From a checkpoint of a small transformer trained on Wikipedia: MLP 256 tanh GELU, 10225 steps.
Each number is 128 + 32 x the weight over the matrix's rms, rounded and kept within 0 to 255. Layers, rows and columns count from 0.

# layer 8 attention query, 64x64, rms 0.115, rows 0-52, columns 0-63
[[152 111 108  77 112 114 104 149  78 148 139  95 131  84 170 151 137 100 120 154 122 128 182  99 186 120  72 189 160 145 129 131 126 195 160 136 109 103 163 137 119  69 117 143 140 144  98  78 141 132  84 134  96 186 102 109 133 142 166  62 147 155 137 141]
 [ 80 122 140 188 153  99 149 132 131 143 139 103 132 115 167  63 179 216  88 150 175 105  96 120  82 182 131 161 100  99 134 114 119 125  95 176  92 145  87 123  52 141 143 150 116 155 151 148 135 174  65  89 118 156 123  96 153 167 127 132 136 181 102 106]
 [ 86  96 152 118 115 198 173 149 139 126 107  79 128 121 122 154 130  95  86  99 131 135 143 140 133 115 141 157 127 165  99  73 159 126 140 116 131 164 113 143 154 170 143 101 155  74 126  81 204 137 161 143 125 144  81 122 135  82 189  59 144 106 165 133]
 [118  81 101 127 149  86 171  97 180  80 123 146 145 168 130 193  87 175 123 126 149 148 116 103 185 164 145  35 125 100 154 113 104  77 151 161 141 109 111  94  74 127 167  96 132 147 194  98  80 165  96 104 112 155 155  89 154 186 133 156 124 115 117 174]
 [130 149 119 113  85 197 141 126 118 167 158 102 102 129 138 148 150  78  68  81 141 155 127 153 163 140 114 140 126 102 142 168 151 139 153  96  77 126  62 124 126 100 106 104 104 105  77 104 157 144 155 101 211 152  91 135 123  96 141  97 115 121 117 113]
 [134 145  47 158 116 176 103  43 207 159 133 160 157 163 139 139 156 126 149 133 102 169 174 151 129  88 103  63 139 106 124 100  93 153 111 156 170  85 121 118  70 103 150 125 130 151 112 170  81 149 137 135 152 121  96 142 141 162 110 199 130 107  68 136]
 [147 116 166  72 118 105 103 210 153 169 148 148 141  57 137 145 157  92 113 115 119 115  89  92 165 134 180 214 180 130  93  57 131 196 109 195 194 165 122 163  98 145  99 135 155 111  68 169 120  55 112 119 109 102 156 184 123  88 151 178  71 131  89  99]
 [182  71 187 134 169 111 156 127 113 141 143 133  93 119 185 137  75  50 122 148 171 115 143  95 147 119 138 130 167 133 144 119 158 167 133 134 100 164 159 131 135 102 111 116 115 119 141 138  78  74  40  98  65 166 131 183 148 179 112 101 128 129 119 122]
 [108 114 145 128 108 154 155 131 106 197 153 121  61 136 163 140 137  97 145 146 113 144 102 142 214 169 151 120 187  73 184  87 122 160 147  95  83  99  50  70 118 116 139  99 180 194 122 114  99  38  82 157 154 169 155 108  69 133 121 191 121  86 119  86]
 [136  71 144 170 150  86 179 135  74  96 140 134 129 200 132 141  98  96 129 155 147  73 127 144 189 141 154 156 124  87 119 109 108  63  94 158 176 127 106  80 153  93 103 119 110 137 161 143 127 113  61 118  97 123 151 136 107 211 150 147 159 105 146 161]
 [168 132 155  87 122  78  64 203  72  79 127 107 147  97 140 158 103 113  86 106 155 138 123 149 122 118  72  92 148 123 144 146  65 157 117  90  68 116 142 140 161 102 154  91 109 182 126  96 113 102 161 104 120 153 142 123  90  89 132 127 144 123 194 157]
 [144 133  96 142 103 133 128 150 146 129 116  57 167 146 128  99 147 136 140  72 124 143 124 131  98 154 115 122 137 155 140 108 112 115 107 124 157 122 128 163 124 123 104  83 114 168 109  98 143 109 165 136 116 131  74 136 154 121 200 100 121 134 132 184]
 [ 87 108  53 136  98 168 173 105 197 126 122 132 128 146 108 235 104 108 107 114  81 213 170 116 216 111 128 118 168 153 107  69 155 122 149 127  87 132  94 101 104 106 176  49 186 114 142 101 112 152 104 123 140 123 131  76 153 125  97 146 145  89 134 158]
 [ 91 180 194 180 140 159 118 135  96 134 126 148 111 137 104  72 129  65 111 122 157 101 116 147 144 114 110 187  94  94 134 151 156 117  92 103 121 175 124 102 167 197  71 167 133  82 118 172 172 129 133 120 154  91 115 132 105 136 103 147 171 108 152 118]
 [198 134 133 139 121  82  47 115 134  90 136 141 102 137 146 148  82 120 110 132  95 127 140 118 128 125 119  27 123  82 143 143 111 122 138 180 118  29 119 132 104  88 124  80  66 114 173 162 115 117 146 152 108 182 167 161 152 124 169 128 111 100 169 105]
 [136 131 186  93 105  64  62 159  94 125 118 181  94 131 132 102 167 170 116 109 181 103  91 184 198 157 147 117 138  88 211 211 164 137 130 137  78 150 110 123 135 158 136 160  76 129 141 162  91 144 147 138 168 129 168 132  58  69 112 123 102 146 134 125]
 [ 97 121 159 146 173 131 173 122 131 120 123 178 128 119  86 112 149 130 129 133 192  86 108 117 120 131 138 133 108 109 137 130 161 110 117 132 125 159 138 117 159 175 114 192 148 112 135 189  98 111 110  84 125  76 117 123 137 130  91 160 160 165 113 115]
 [152 161 149 115 184 156 139 136  96  63 107  69  97 123 151 108 143 164 165 147  94 133 113 165 127 137 196 126 132 184 166  97 118 138 131 100 125 135 140 177 129 111 144  92 131 113 154  72 172 168 147 153 114 119 145 131 119 162 108 164  96 112 151 140]
 [150 108 148 114 110 233 157 166 136 102 142 137 143 116 102 176  57  67 122 132 102 164 141 123  94  62 138  62 129 171  82 156 182 139 159  81  97  93 154 167 159 116 151  88 116 120 111  72 151 103 146 144 149 112 140 126 163 143 114  99 155 124 154 128]
 [ 92 124  60 123 115 110 156  64 160 162 112 131 117 132 174 105 182 183 122 125 142 143 174 112 161 128  84 174 154 178 134 146 158 129 142 119 127 145 167 136 103 149 101 127  92 114 142 126 165 148 108 175  83 134 100 119 141 160 148  83 140 146  82 146]
 [118 192 117 171 129 133 151  99 184 135 107 152 149 127  39 114 135 128 143  51 105  61 155 134 112 169  50 107 142  86 115 164 129  98 103 156 227  85 111 118 148 143  83 177  77  97  95 172 171  81 164 141 133 145 126 158 129 145 175 171  74  49  43 120]
 [ 98 136 221 159 160 163 170 196  59 123  99 149  84  96 122 109  71  67 140 107 110 118 162 139 109 109  97 124 101 158 112 169 168 173 149 102 128 118 133 155 210 167  95 146 132 144  83 144 200 125 149 123 127 103 100 104 128 127 158  92 101  72 136  89]
 [129  89 109 114 121 143 133 145 116 110 120  51 116 123 153 125 119  99 143 109 127 130 120  97 110 114  89  98 144 166 173  90  95 134 136 156 132  76 133 141 127 158 130 102 152 162 124  88 149 124 173 107 111 155  90 146 127  95 215  98 111  96 140 177]
 [143 162  92 134 128 180 174 148 133  60 134 119 105 169 120 140 116  85 133  93 173 126 173 114 133 131  99 158 107 129 113 142 158  73 126 138 129 130  78 113  98  97  90 151 111 118  91  56 169 173 105 110 138 147  64 144 163 161 136  67 133 150 119 175]
 [158 163  84  71 148 139  94  72 167 155 118  99 142 124  99 132 107 131 129 141  87 171 134 172 196 114 142 149 186 163 127 115  57 147 115  49 161 157 147 161 136  94 185 101 156  89 136 108  87 113 182 196 163  86 151 141  91  70  86 187 136 100 151 107]
 [ 50  81 101 174 153 173 212  43 164 182 130 153 134 125 122  91 138 168 142 129 145 177 146 145 159 165  98 117 128  98 162 112 142 146 157  87 107 103 145 101 127 169 129 150 135 113 132 145 144 103  91 151 158 111  99 110 110 144 107 159 100 109  78 106]
 [138 114 126 116 126 169 146 172 157 156 105  90 131  89 149 133 133 131 136 120 100 131 132  98  73 116 125 110 129 164  86  85 143 148 152 127 132 104 148 166 143 106 146 128 131 152  98  68 162 105 122 134 114 138  98 168 194 103 147 110 128 159 130 115]
 [165 146  88  57  85 113 130 142 109 181 154 156 106 129 100 140 151  56 128  83 147 126 163 145  98 110  82 136 151 110 119 178 160 112 175 167  91 147 124 103 140 110 119 172  69 145  71 180  99 157 171 114 128 155 138 137 101  78 130  94 109 142  98 125]
 [109  94 130 132 184 183 185 118 107 129 107 137 149 104 141 149 109  67 162 117 148 111 181  86 201  78 142 178 130 164 122  93 126 134 132  78 179 163 151 131 131 110 101 152 175 111 110  95 113 123  74 100 124 132  93 164 137 154 133 113  99 146 131 195]
 [101 148  85 182 136 166 149  76 168 146 140 152 143 109 147 110 172 188 156 174 118 144  81  83 106 148 162 114  90 107 179 105 129 140 136  75  81 119 134 124  89 115 160 106 166 155 167 151 131 125 104 122 116  94 122  93 154 135  80 182 154 166 166  95]
 [130 149 155 129 122  84 114 160 126  98 150 175 152 124  96 119 119 131 107 163 103 130  63 126 111 130 159 130 116 130 116 145 141 129 129 126  99 147 155 134 138 135 141 136 149  96 146 185 120 113 120 106  96  88 173 101 124 109  50 125 156 121 145  89]
 [128 189 103 162  96 190  62 113 111 173 137  99 118 149 136  75 152  89 147 109 107 174 145 129  97  80  58 145 128 120 107 120 122 148 121  54 128  92 125 102 173  94 132 133 151 164  66 123 132  96 131 169 121 122  84 140 124 112 131 132 157 139 115 121]
 [135 130 138  95  74  94  97 145 134  38 127 153 139 172 124 147  92 128 115 114 111 151 130  93 117 109 108  81 125 130 111 179 132  80 141 138 152 143 161 168 138 141 141  84  78 114  94 104 101 157 161 105 141 152 132 137 145 133 129  71 163 135 155 211]
 [132 111 179 108 128 124 112  97 102 111  83 143 110 141 163 112 196 139 149  76 165 107 124 137 184  68 147 151 143 159 191 159 191 134 186 105 117 175 138 181 119 160  84 145  82 136 104 130 139 158 134 164 160 118  51 140  87  88 109 135  93 144 124 171]
 [125 147 189 104 151 152 145 140  95 150 123 132  85 122 112  92 117  57 112  86 112 101 137 122 142 124  95 178 140 132 123 148 128 141 117 128 150 139 134 163 185 181  83 159 138  97  38 112 145 124 155 113 151 144  95 149 116 122 137 101  90 126 118 130]
 [187 109 208 115 147 161  63 117 183 168 136 179  52 104 194 110 182 115 174 139 138 162 153  75 120  67 170 125  94 171 170 156 130 162 149 147 125  51 107 222  96 128 115 153 110  93  89 113  71  95 157 139 163 130  70 237 150  81 119 141  70 127 125 163]
 [147 156  84 131  89 164 135  64 215 146 138 164 152 148  92 155 215 166 156 145 126 149 106  95  83 146 110  64 114  76 125 146 134  85 145 122 143 103 132 137 109 135 163 135  72 114 141 156 106 163 142 132 130 126 151 147 139  75 149 142 104 115  81 115]
 [134 110 157  95 199 190 149 120 102 154 111 123 113  48 106  96 128 101 176 114 136 118 144 137 111  80 156 114 122 153 125 100 116 202 149 107 146 121 118 147 117 102 145 159 142 147  93  95 117 100 113 150 160 115 107 177 124 148 110 202  69 115  80  74]
 [175 181  64  85 159 194 130  76  97 130 118 100  89 177 113 155 141  77 178 132 112 158 166  72 114  85 129 144 118 159  60  91 120  73 120 123 199 105 154  97  95  73 148 108  94 125  82 117 105 168 134 175 157 134 133 152 124 164 104 156 135 144 131 157]
 [107 107 198 159 169  94 149 135 106 116 100 172 112 127 104 164 101 113 135 178 102 110 103 154 142 100 195 131  88 149 128  89 129  96 123 112 136 171 129  89 165 188 125 148 200  92 171 165 122 117 103 101 122  82 153 124  99 100  78 157 148 104 202 134]
 [121 109  98 110 113 160 118 147 139 145 121  48 127 135 136 143 149 119 126  78 128 127 130 149 110 125  97 106 157 127 143 102 140 115 134 125 141 117 128 169 129 117 125 100 136 171 125  64 149 121 156 142 135 121  62 145 130 115 187 120 110 114 141 164]
 [173 184 176 185  69  95 103 144  97 112 115 122 124 120 142  49  81  98  92 104 159 114 114 126 109 111  56 164 132  54 186 213 122 116  67 106 104 139 115 139 144 160  94 172 113 151 132 127 123  97 159  79 182 114  85 145 138 103 118 116 141 143 170 158]
 [ 68 108 114 144 140 137 111 160 150 106 150 140 134 134 151 125 169 148 150 125 172 144  91 117 114 133 151  51  81 126 110  57  97  95 141 114 114 117 120 127 100 163 100 101 147 198 185 130 117  99 138 124 138 113 141 102 120 171 118 170 106 154 130 169]
 [ 98 113  95 152 106 125  94 133 183 141 150 120 157 127 175 102 131 184 156 159 181 154 112  98  92 142 159 141  85 138 107  74 137 120 137 109 108 159 149 142  80 178 141  80 126 151 187 183 117 122 100 142 127 103 108 104 134 145 118 170 110 137 146 124]
 [107 123 124 111  69 170 126 176 190 118  87 128 138  59 154 208  69 100 138 143  94 204 152  93 136 113  66  88 131 182 103 130 172 153 139 103  92  71 125 171 148 164 135  45 137 129 151 105 144  74 155 141 108 154 103  99 152 131 150  88 124 116 135 117]
 [ 95 117  73 147 108 183 172 115 171 196 115 101 109 123 165 178 150 134 144 135 111 175 128 111 111 147 128 105  95 131 132  99 110 135 172 134  68  76 110  65  84  79 175  89 136 170 134  94 153 154 132 130 125 171  83 109 177 104 153 113 135 154 131 129]
 [104 149 145 123 117 144 108  71 115 164 125 121  71 137 140  54 169 152 140  98 155 140 109  90 145 134 119 147 149 149 164 150 167 177 177 118 137 110 120 170  96 119  91 123 117 134  81 156 144 139 162 182 143 139  76 146 122 133 116 153 106 159 102 111]
 [140  86 157 106 184 121 188 129 137  78 148 139 147 191  89 193 107 132 140 152 153 134 109  90 151 141 193 104 115 134 107  77 120  94 128 110 158 141 138 113 160 119 123 116 157 122 143  95 102 158  68  94 129  93 175 133 129 155  98 158 147 106 142 168]
 [125  94 149  95 144  64 129 186  68 147 157 131 127  93 143 108 141 151 124 174 118  98  96 144 172 224 160 212 144 109 141  93 109 178 143 175 109 163  71  58  95 157  76 105 108 121  90 175 143 131 127  96 148 216 158  61  74  98 169 131  75 125 129 131]
 [144 141 171 167 123 221 149 141 140 136  70 125 133  96  71 168  73  69 162 126 114 150 152 133  66 106 101  67  74 133 105 104 110 114  97  90 151  79 140  98 150 122 185 117  84 169 118 105 129 100 135 135 153 140 132 153 131 100 134 152 130  71 178 104]
 [113 135 148  96 138 184  87 163 109 134 118  89  83 108  94 159 103  76  91 123 103 187 122  85 137 102 136 135 125 139  93 126 121 151 128 148 125 125 112 149  85 143 138  74 121  96 118 112 159 132 178 123 173 176 147 135 125 102 183 158 107  74 149 125]
 [189 106 145 203 141 124 170  85 137  92 107 157 132 139 111 147 109 134 171 131 181  96 173 145 123 138 132  68 102 109 157 152  97  52 119  65 156  91 131 128 186  66 155 114  69 137 159  91 101  76 100 164 169 118 123 193  92 135 118  97 134 127 206 168]
 [ 98 127 133 138  45 100 113 169 145  96 110 127 164  96 160 108  64 189 123 110 102 163  99 129  92 143 124 126  78 153 151 196 164 173 152 114  59 123 146 142  78 143 123  67  74 137 145 147 189 180 171 111 140 156 100  52 193 163 127  73 120 181 170 116]]
# layer 8 attention key, 64x64, rms 0.116, rows 0-51, columns 0-63
[[150 148 137  77 125 108  70 187 110 152 117 121 173 127  85 119 117 171  99 121  57 130 158 111 144 144  81 160 191 119 109 148 102 143 127 134 114 124 150 166 102 142 142 129  92  77 113 103 146 109 148 146 168 142 172 128 160 110 168  73 111  69 118 115]
 [127 131  92 206 157 139  96 124 135 109 150 143 112  86 188  84 171 164 170 169 157  95 141 122  96 132  92 148  63 157 148  32 147 135 131 155 121 131  56 106  61 116 118 134 153 165 130 124 139 143 132 129  80 175 137  83 114 129 164 162 118 129  97 117]
 [106 113 173 103 117 198 158 136 151 122 164 125  94 114 113 135  88 106 164  94 100  97  87 136 105 124 116  96 134 166  93 159 166 117 125 131 193 167 159 125 146 172 122 141 112  32 132  70 158 197 155 122 110  89 102 158 141 100 151 111 142 113 125 150]
 [129  65  48 132 123  90 168 107 168 107 109 152 109 143 113 129 161 165 108 104 120 160  89 117 149 177 148  65  83 138 162 140 122  58 123 194 139  98 131  90 127  93 157  80 144 166  99 108  54 142 128 103 122 132 208 115 147 157 110 144 150 127 115 158]
 [132 190 194 103 111 203 153 138 137 167 180 129  86 165 107 145 116 180  87 111  86 151 103 106 144 136 117 115 141 122 106 173 149 125 118  99 137 116 116 113 130 129 154 131 141 103 134  68 151 161 152 153 132 152  73  86 119 111 140 145  94 118 139 102]
 [170 146  70 139  84 142 103  71 162 127  85 177 110 100  59 142 160 131  69 106 117 208 146 133 207 121 125 133 134 131  91  72 132 109 134 120 165 114 162 128 140 100 162  89 134 152  82 153 106  86 114 146 130 102 166  94 126 121 148 175 169 118 169 128]
 [109 102 143  82 139  92 123 175 103 196 128 115 161  96 147 153 124 103 167 130 146 143  40 112 163 127 166 172 140 168 122  68 144 155 103 105 167 143  67 178 153 117  87 210 143  81 104 154  96  25  85  84 119 179 141 128 106 112 128 162 107 114  91 136]
 [161  72 157 110 132  89 132 196 108 161 140 189 151 119 137  84  48 115 173 126 130  60 128  76 165 148  96 172 159  80 143 126 156 144 113 125 101 125 118 109 118 113 119 109 152 125 141 145 129  66 104 132  98 128 150 168 169 124 111 140 149 149 165 135]
 [119 144 174  81 102 134 133 185 119 161 122  91 145 162  73 193 122 147  43 106 106 103  77 153 185 189 122 103 142 137 141 120 114 106 139 108  72 131 110  85 143 136 160  88 201 173 195 111 148 101 113 171 100 168 129  79 111 109 134 169 148  48 129  75]
 [105  65 126 143 154  95 147 132  83 126 116 137 174 164 174 162  95 178 173 113 123  48 182 140 119 160 127  83 148  93 130 108 117  35 121 140 129  97  87  73 140 127  96 133 135 157 120 153 100 116  98  92 103 155  98 133 105 152 134 157 147 106 186 161]
 [155 141 123 111 110  82  76 189  98 135 155  98 133 136  53 130 138 164  73 163 122 151  54 170  99 164  85 122 140  66 163 154 100 185 131 145  64  95 157 178 214 157 190 132 131 147  98 110  98 131 166 138 149 111 139 124 124 124 120  90 128 159 131 105]
 [155 142 143 137  89  80  92  94 141 116 137 106 127 102  70 120 104 162  88 115 130 179 110 134 155 146  86 122 164 160 118 124 151  99 117 148 158 116 154 169 132 182 112 113  87  97  86 122 119 134 117 129 133  83 134 181 130  74 197 101 134 139 115 141]
 [ 83 115 115  82 125 172 169 153 206 118 115 140  84 163  70 179 148 157  95  97  72 141 110 113 204  96 139  79 170 130  92 150 168  99 124 142 153 137 173 153 179 116 188  71 150 131 131  86 118 170 118 117 140 135 160 120 176 126 101 143 172  64 142 125]
 [ 68 130 161 172 183 201 145 128 104 124 157 141  79 152 209 162  92 103 169 140 142  62 162 118  94 126  93 137 105 129 149 153 103 136 137  92 137 151  83  93 129 136 103 173 166 140 142 130 163 142 118 137 107 159  28 137  93 173 109 146 107 149 154 147]
 [176 112  95 169  93  87 161  98 122 184  79 144 167 116 171  71 138 131 106 152  53 180  82 144 109 149 141  85 182 103 128 109  96 172  79 156 127  52 127 104 149  99 159 102 151 101 106 164 105  89 111 144 157 137 132 194 125 176 114 166  91 142 108 164]
 [135 111 140 160 128  97 153 152 111 161 135 108  75 183 214 100 181 130 153 136 159 111 124 143  97 141 158 127 137 119 202 172  92 188 127 112  69 102  37 119 139 101 121 142 166 174 137  88 129 127 158 140 144 184  99  81  83 135  82 148  96 135 107 126]
 [104 105 110 161 168 160 159 141 145 111 143 160 111 123 178 127 130 100 189 126 186  47 143 101 102 119 137 137  90 136 166 132 129 138 175 111 129 141  83  91 114 128 108 171 135 170 125 158 137 128 115 135 107 146  77 117 124 138  83 148 120 144 122 142]
 [120 137 170 101 127 113 126 141  98 126  93  90  86 160 113 195  81 120 140 121 113 165 126 168 109 150 144 134  85 118 138 100 143 102 122 148 123 125 196 182 140  66 143  61 126  97 143 111 179 166 150 154 126  86 151 159 127 106 111 116 142 161 126  98]
 [138 131 181  74 102 154 146 154 148 138 124 140 143 108  62 117  78  95  78 107  98 173  64 128 122 119 125 124 142 100  83 187 168 107 127 123 128 116 236 157 170 136 118 110 104 108 131 125 138 165 149 143 123  85 118 127 191 140 109  75 154 129 135  85]
 [144 123 111 130 136  96 121  68 145 120 119 127 118 116 154  71 129 135 142 105 105 134 191 116 174 104  86 189 183 158  84 131 134  70 147 129 154 151 133 153  85 170 142 103  81  88 117  97 122 167 151 155 135 121 187 138 136 123 157  86 136  76 108 140]
 [117 136  97 210 135 120 206  40 145 109 140 146 156  78 129 111 123 124 119  80 190 146 194 148 134 150  96 111 133 186  96 112 135  79 106 113 235 137  99  22 150 160  90 173  49 102 104 148 117  64  94 168 162 149 111 113  83 176 152 199 111 144 108 192]
 [113 133 187 108 132 181 146 174  94 133 132 120 164 143  83  92  38 110 100  83 105 133 158 160  85 153  85 145 145 171 109 132 148 141 123 100 101 158 142 106 150 214  87 141  74 128 174 156 170 144 162 158 121  89  52 108 146 134 132 113 112 121 129 136]
 [158 125 122  76 102  97  94 124 125 114 131 124 134 117  57  85  90 145  91  76 127 168  89 160 113 157  84 107 171 159 140 122 116 133 143 142 156 121 140 142 123 188 138  95  95  81  98 123 111 114 142 140 126  74 148 179 147  67 201 126 138 125 106 154]
 [122 197 150  74 130 161 145 132 155 126 140 156  95 145  97 150  73 186 113 113  90 146 196 100  99 122  79 112 128 107 100 137 166  61 111 123 146 104 155 129  97 133  83 133 104 114 113  78 110 166 124 159 136 133 120 138 149  98 148  90 130 116 141 186]
 [125 133 148  96 114 137 106  99 116 122 126  71  96 144  88 165 144 149 126 149 146 141 108 149 162  82 192 120 104 105 103 154  89 130 164 100 143 136 158 158 201  27 200  99 171  71 123  98 135  94 104 117 174  95 211 133 100 112  98 126 184 150 152  69]
 [108  73 118 139 121 196 182  89 154  92 145 161  98 134 106 112 107 137 127 124 159 121 154 122 188 130 118 157 125 176 108 123 121 110 189 116 126 200 142  55  97 174 152 109  95 136 166  93 162 142 149 183 100 101 158  80 104 109 127 148 165  68 115 100]
 [152 154 142  70 108 134 104 129 167 136 110 124 171  64  52 121 100 131 101 122 109 175  79 132 135 128 123 162 130 146  92 141 162 136 133 139 150 122 174 152 141 146 125 120  94 103 132 124 170 135 134 127 141  87 142 151 172  93 171 110 127 121 109 105]
 [169 182 148 121  97  71 106 157 123 181 157 152 163 123 144 104 183  99 130  84 134 131 189 112 139 108 127 114 166 111 115 158 122 201 112  91 107 119  84 123  91 178 122 156  74 165 100 116  63 152 100 137 150 183  74 108 129  90 116 146  97 150 105 137]
 [114 100 176  25 142 151 100 145 130 116 140 167 119 129  73 169  48 176 145 109 110 138 158 125 157 115 106 164 131 145 143 148 142  81 152 127 168 154 150 101 119 152  98 137  91 109 141 108 114  78 119 114 142  88 142 140 149 110 132  93 173  90 186 149]
 [106 126  77 141 139 184 106  87 154  96 121  99 112 121 111 148 158 140  94 165 118 126 117 112 132 115 147 184 103 128 161  87 135 117 174 153  81 148 179 164 112 100 165  91 184 185 172 124 150 120 106 163 120 132  96  93 164 100 110 144 143 126  91  66]
 [ 92 110 109 167 158 146 155 144 130 103 136 121 131 155 198 141 169  90 176 152 159  87 121 115 127 112 153 131 100  84 156 122 113 191 108 124  94 137  97 162 158  77 108 151 159 153 141 169 124 125 126 106 109 154  75 103 144 169  63 129 141 156 109 110]
 [120 198 149 108 100 145  45 129 130 145 119 121 152  96  52 134 100 121  63 146  95 157 133 143 140 115  84 154 171  95  81 153 118 127 151 108 133 133 171 144 142 177 154 130 120 137 132 136 167 133 131 182 148  95  99 117 126  97 174 137 153 107 179 104]
 [126  96 109 120 121  58 138 120 144  86 146 151 102 154 139  53 161 136 116 141  93 164 101 100  99  85 114  79 127 101 146 188 147 133 119 129 154  81 149 159 165 125 103 101 100 110  96 145  82 172 145 119 149 118 144 149 140 155 137  66 124 171 144 187]
 [149  99 166  69 132 146 120 147 104 136 109 139  26 201 168  87 117 115 141  88 118 129 130 112 135 134 140 186 160 147 200 156 158  98 151 108 118 109  89 186  98 142 102 130  99 138 172  85 178 189 145 184 152 113  77 134  72  66 110 122  88 144 153 168]
 [106 162 202  88 176 160 152 170 101 103 177 151 115 133 125 136  76  87 130 110 141 117 131 128 121 139  91 157 122 148 128 159 120 151 130  99 167 157 124 100 126 164 106 142 105  88 132 124 125 119 128 151 157 134 112 110  90 135 153 106  93 139 173 167]
 [170 131 181  72 140 124 135 146 154 203 108 159  85 131 164 106  96  80  71 148 164 216  65  91 120 134 151 165 127 130 187 101 102 190  98  89 142  70 148 183 113  86 105 111 143  73 183 134 120  61 123 159 170  81 135 137 112  66 118 128  33 128 222 167]
 [176 140  51 159 101 132 152  27 190 120 139 140 155 120 149 111 215 110 136 123 135 185 101 107 140 132 136  88  97 140 129 135 124 149 126 115 167 116 151 114 115 124 129 118  70 108 150 118 127 122 100 145 134 124 146 123 110 113 121 166 151 155  86 126]
 [147 154 162  43 120 152 118 182 114 177  88 132 141  88  40 162  80 137  88 102 134 188 110 151 135 147 162 173  88 150 107 101 149 127 166 117 128 146 198 107 118 135 142 125 117 135 128 134 149 101 138 172 121  79 175 125 123  99 129 140 143 131 143  69]
 [124 174 141  28 136 146  43 110 114 154  54 135 132 129  78 188 130  98 120 105  72 174 161 116 153 101 158 104 118  99 124 117 138 106 112 118 154 105 225 130 137 109 138  99  70 131 102 135 114 155  74 143 166 142 195 165 136 111 135 133 186 142 202 145]
 [ 74  81 128 157 181 188 184 141 118 111 121 127 107 154 185 184 116  95 168 131 124  73 119 135 100 115 179 110  82 108 166 146  90 143 136 115 111 139  96 118 149 106 126 136 176 157 162 149 134 129 102  79 113 137  85 146 122 149  66 137 108 141 164 146]
 [162 145 140 100  77 105  95 135 147 124 129 100 136 117  70 133 104 144  69  81 126 169  97 137 131 137  88 117 149 169  88 158 146  88 128 151 156 117 168 156 117 173 134 122 104 103 115 102 145 145 124 150 139  64 142 168 118  68 186 121 117 105 121 110]
 [110 182 147 196 115 147 116 137  98 105 163 140 113 124 153  81 110 167  62 168 161 108 140 116  64 124  41 146 140  86 170 177 114 152 147 103 107  69  86 140 128 135 117 168 173 161 150 108 128  80 105 135 112 160  84 136 111 128 165 121  57 193 171 144]
 [140 106 122 104 137 105  83  90 150 105 130 130 123 121  79 180 119 138  83 146 142 167  55 163 166 162 119 138  92 196 136 105 101  70 125 143 109 126 154 174 124 190 112 114 117 206 123 147 109 163 156 150  80  81 128 114 136 126 131 137 122 104 107 139]
 [132  72  81 159 127 137  70  79 134 135 122 107 115  98 144  94 152 100 154 180 128 144 105 134 150 127 115 166  77 165 152  91 129  91 121 121 106 130 125 202  92 171 126 116 158 148 155 149 115 119 113 102  91 102 133 170 138 137 121 166 123  91  75 129]
 [122 131 143  91 105 124 129 138 184 132 116 110 138 100  51  84  88 115  68 146  91 205  75 117 147 131  78 141 188 156 107 157 154 115  94 133 116 131 193 155 189 176 134 100 111  91 151 110 146 130 172 143 132  99 129 152 188 149 130 119 113  79 101 128]
 [134 146 100  76 102 156 110 100 170 155 103 119 133  85  41 143 126 170  75 117  86 187 109 129 143 139 115 122 139 159  77 105 142 129 130 146 112 129 160 121  93 178 180  72 116 131 130  83 137 159 140 112 157 106 127 106 186  73 177 124 148  86 115  92]
 [133 141 159  95 118 127  73 105 110 145  92 110  95 151 124  49 119 115 117 108 127 152 133 107 146 115 121 189 166 183 123 112 142 136 156 112 145 126 120 145  72 140 114  79 117 111 155 128 136 144 138 213 163 134 118 102  96 113 152 150  96 120 124 131]
 [108  86 114  97 134 122 167 154 120 101 161 146 107 192 141 206 122 131 167 109 158  89  90  83 135 129 185  77  55  92 152 136 126  84 150 137 147 119 155 101 157  83 103 105 118 140 130 143 111 140  97  94 111 113 155 149 151 132  89 110 162 134 129 142]
 [ 89  98 107 157 159 110 142 159  54 161 182 119 132 163 178 150 138 137 183 165 121  73 135 142 153 163 166 133 140 149 181  69 116 180  76 120 104 123  22 114  93 175 115 143 139 125 125 117 128 114 119  73 115 197 137  83 101 128 124 173  70 110  93 157]
 [138 135 135  94 107 163 125 104 133 156  88 132 152  77  24 165  87 120  65 122  80 173  99 131  96 151  98  87  85 121 122 128 149 162 120 123 108 124 247  78 189 183 158 149 107 152 168 118 152 117 109 135 122  66 134 143 153 122 141 136 171 141 152  91]
 [ 95 123 190  84 153 164 114 136 125 195 134 115 117 110 108 143 117 126  99  94  99 173  40 147 114 142 129 100 140 158 112 124 141 166  84 123 172 125 151 139 134 160 141  98 132  62  86 128 131 149 136 132 146 135 169 162 125 152 126 159 111 113 139 141]
 [163 121 122 121 116 121 189  74 127 128 113 154 121 142 107 160 105 201 105 148 108 104 158 139 102 150 136  91  91  85 168 191 105 105 155 135  58  65 207  90 207 107 145 153  97 151 194  89 106 115  95 157 143  71 128 156 126 108 120 101 142 153 210 129]]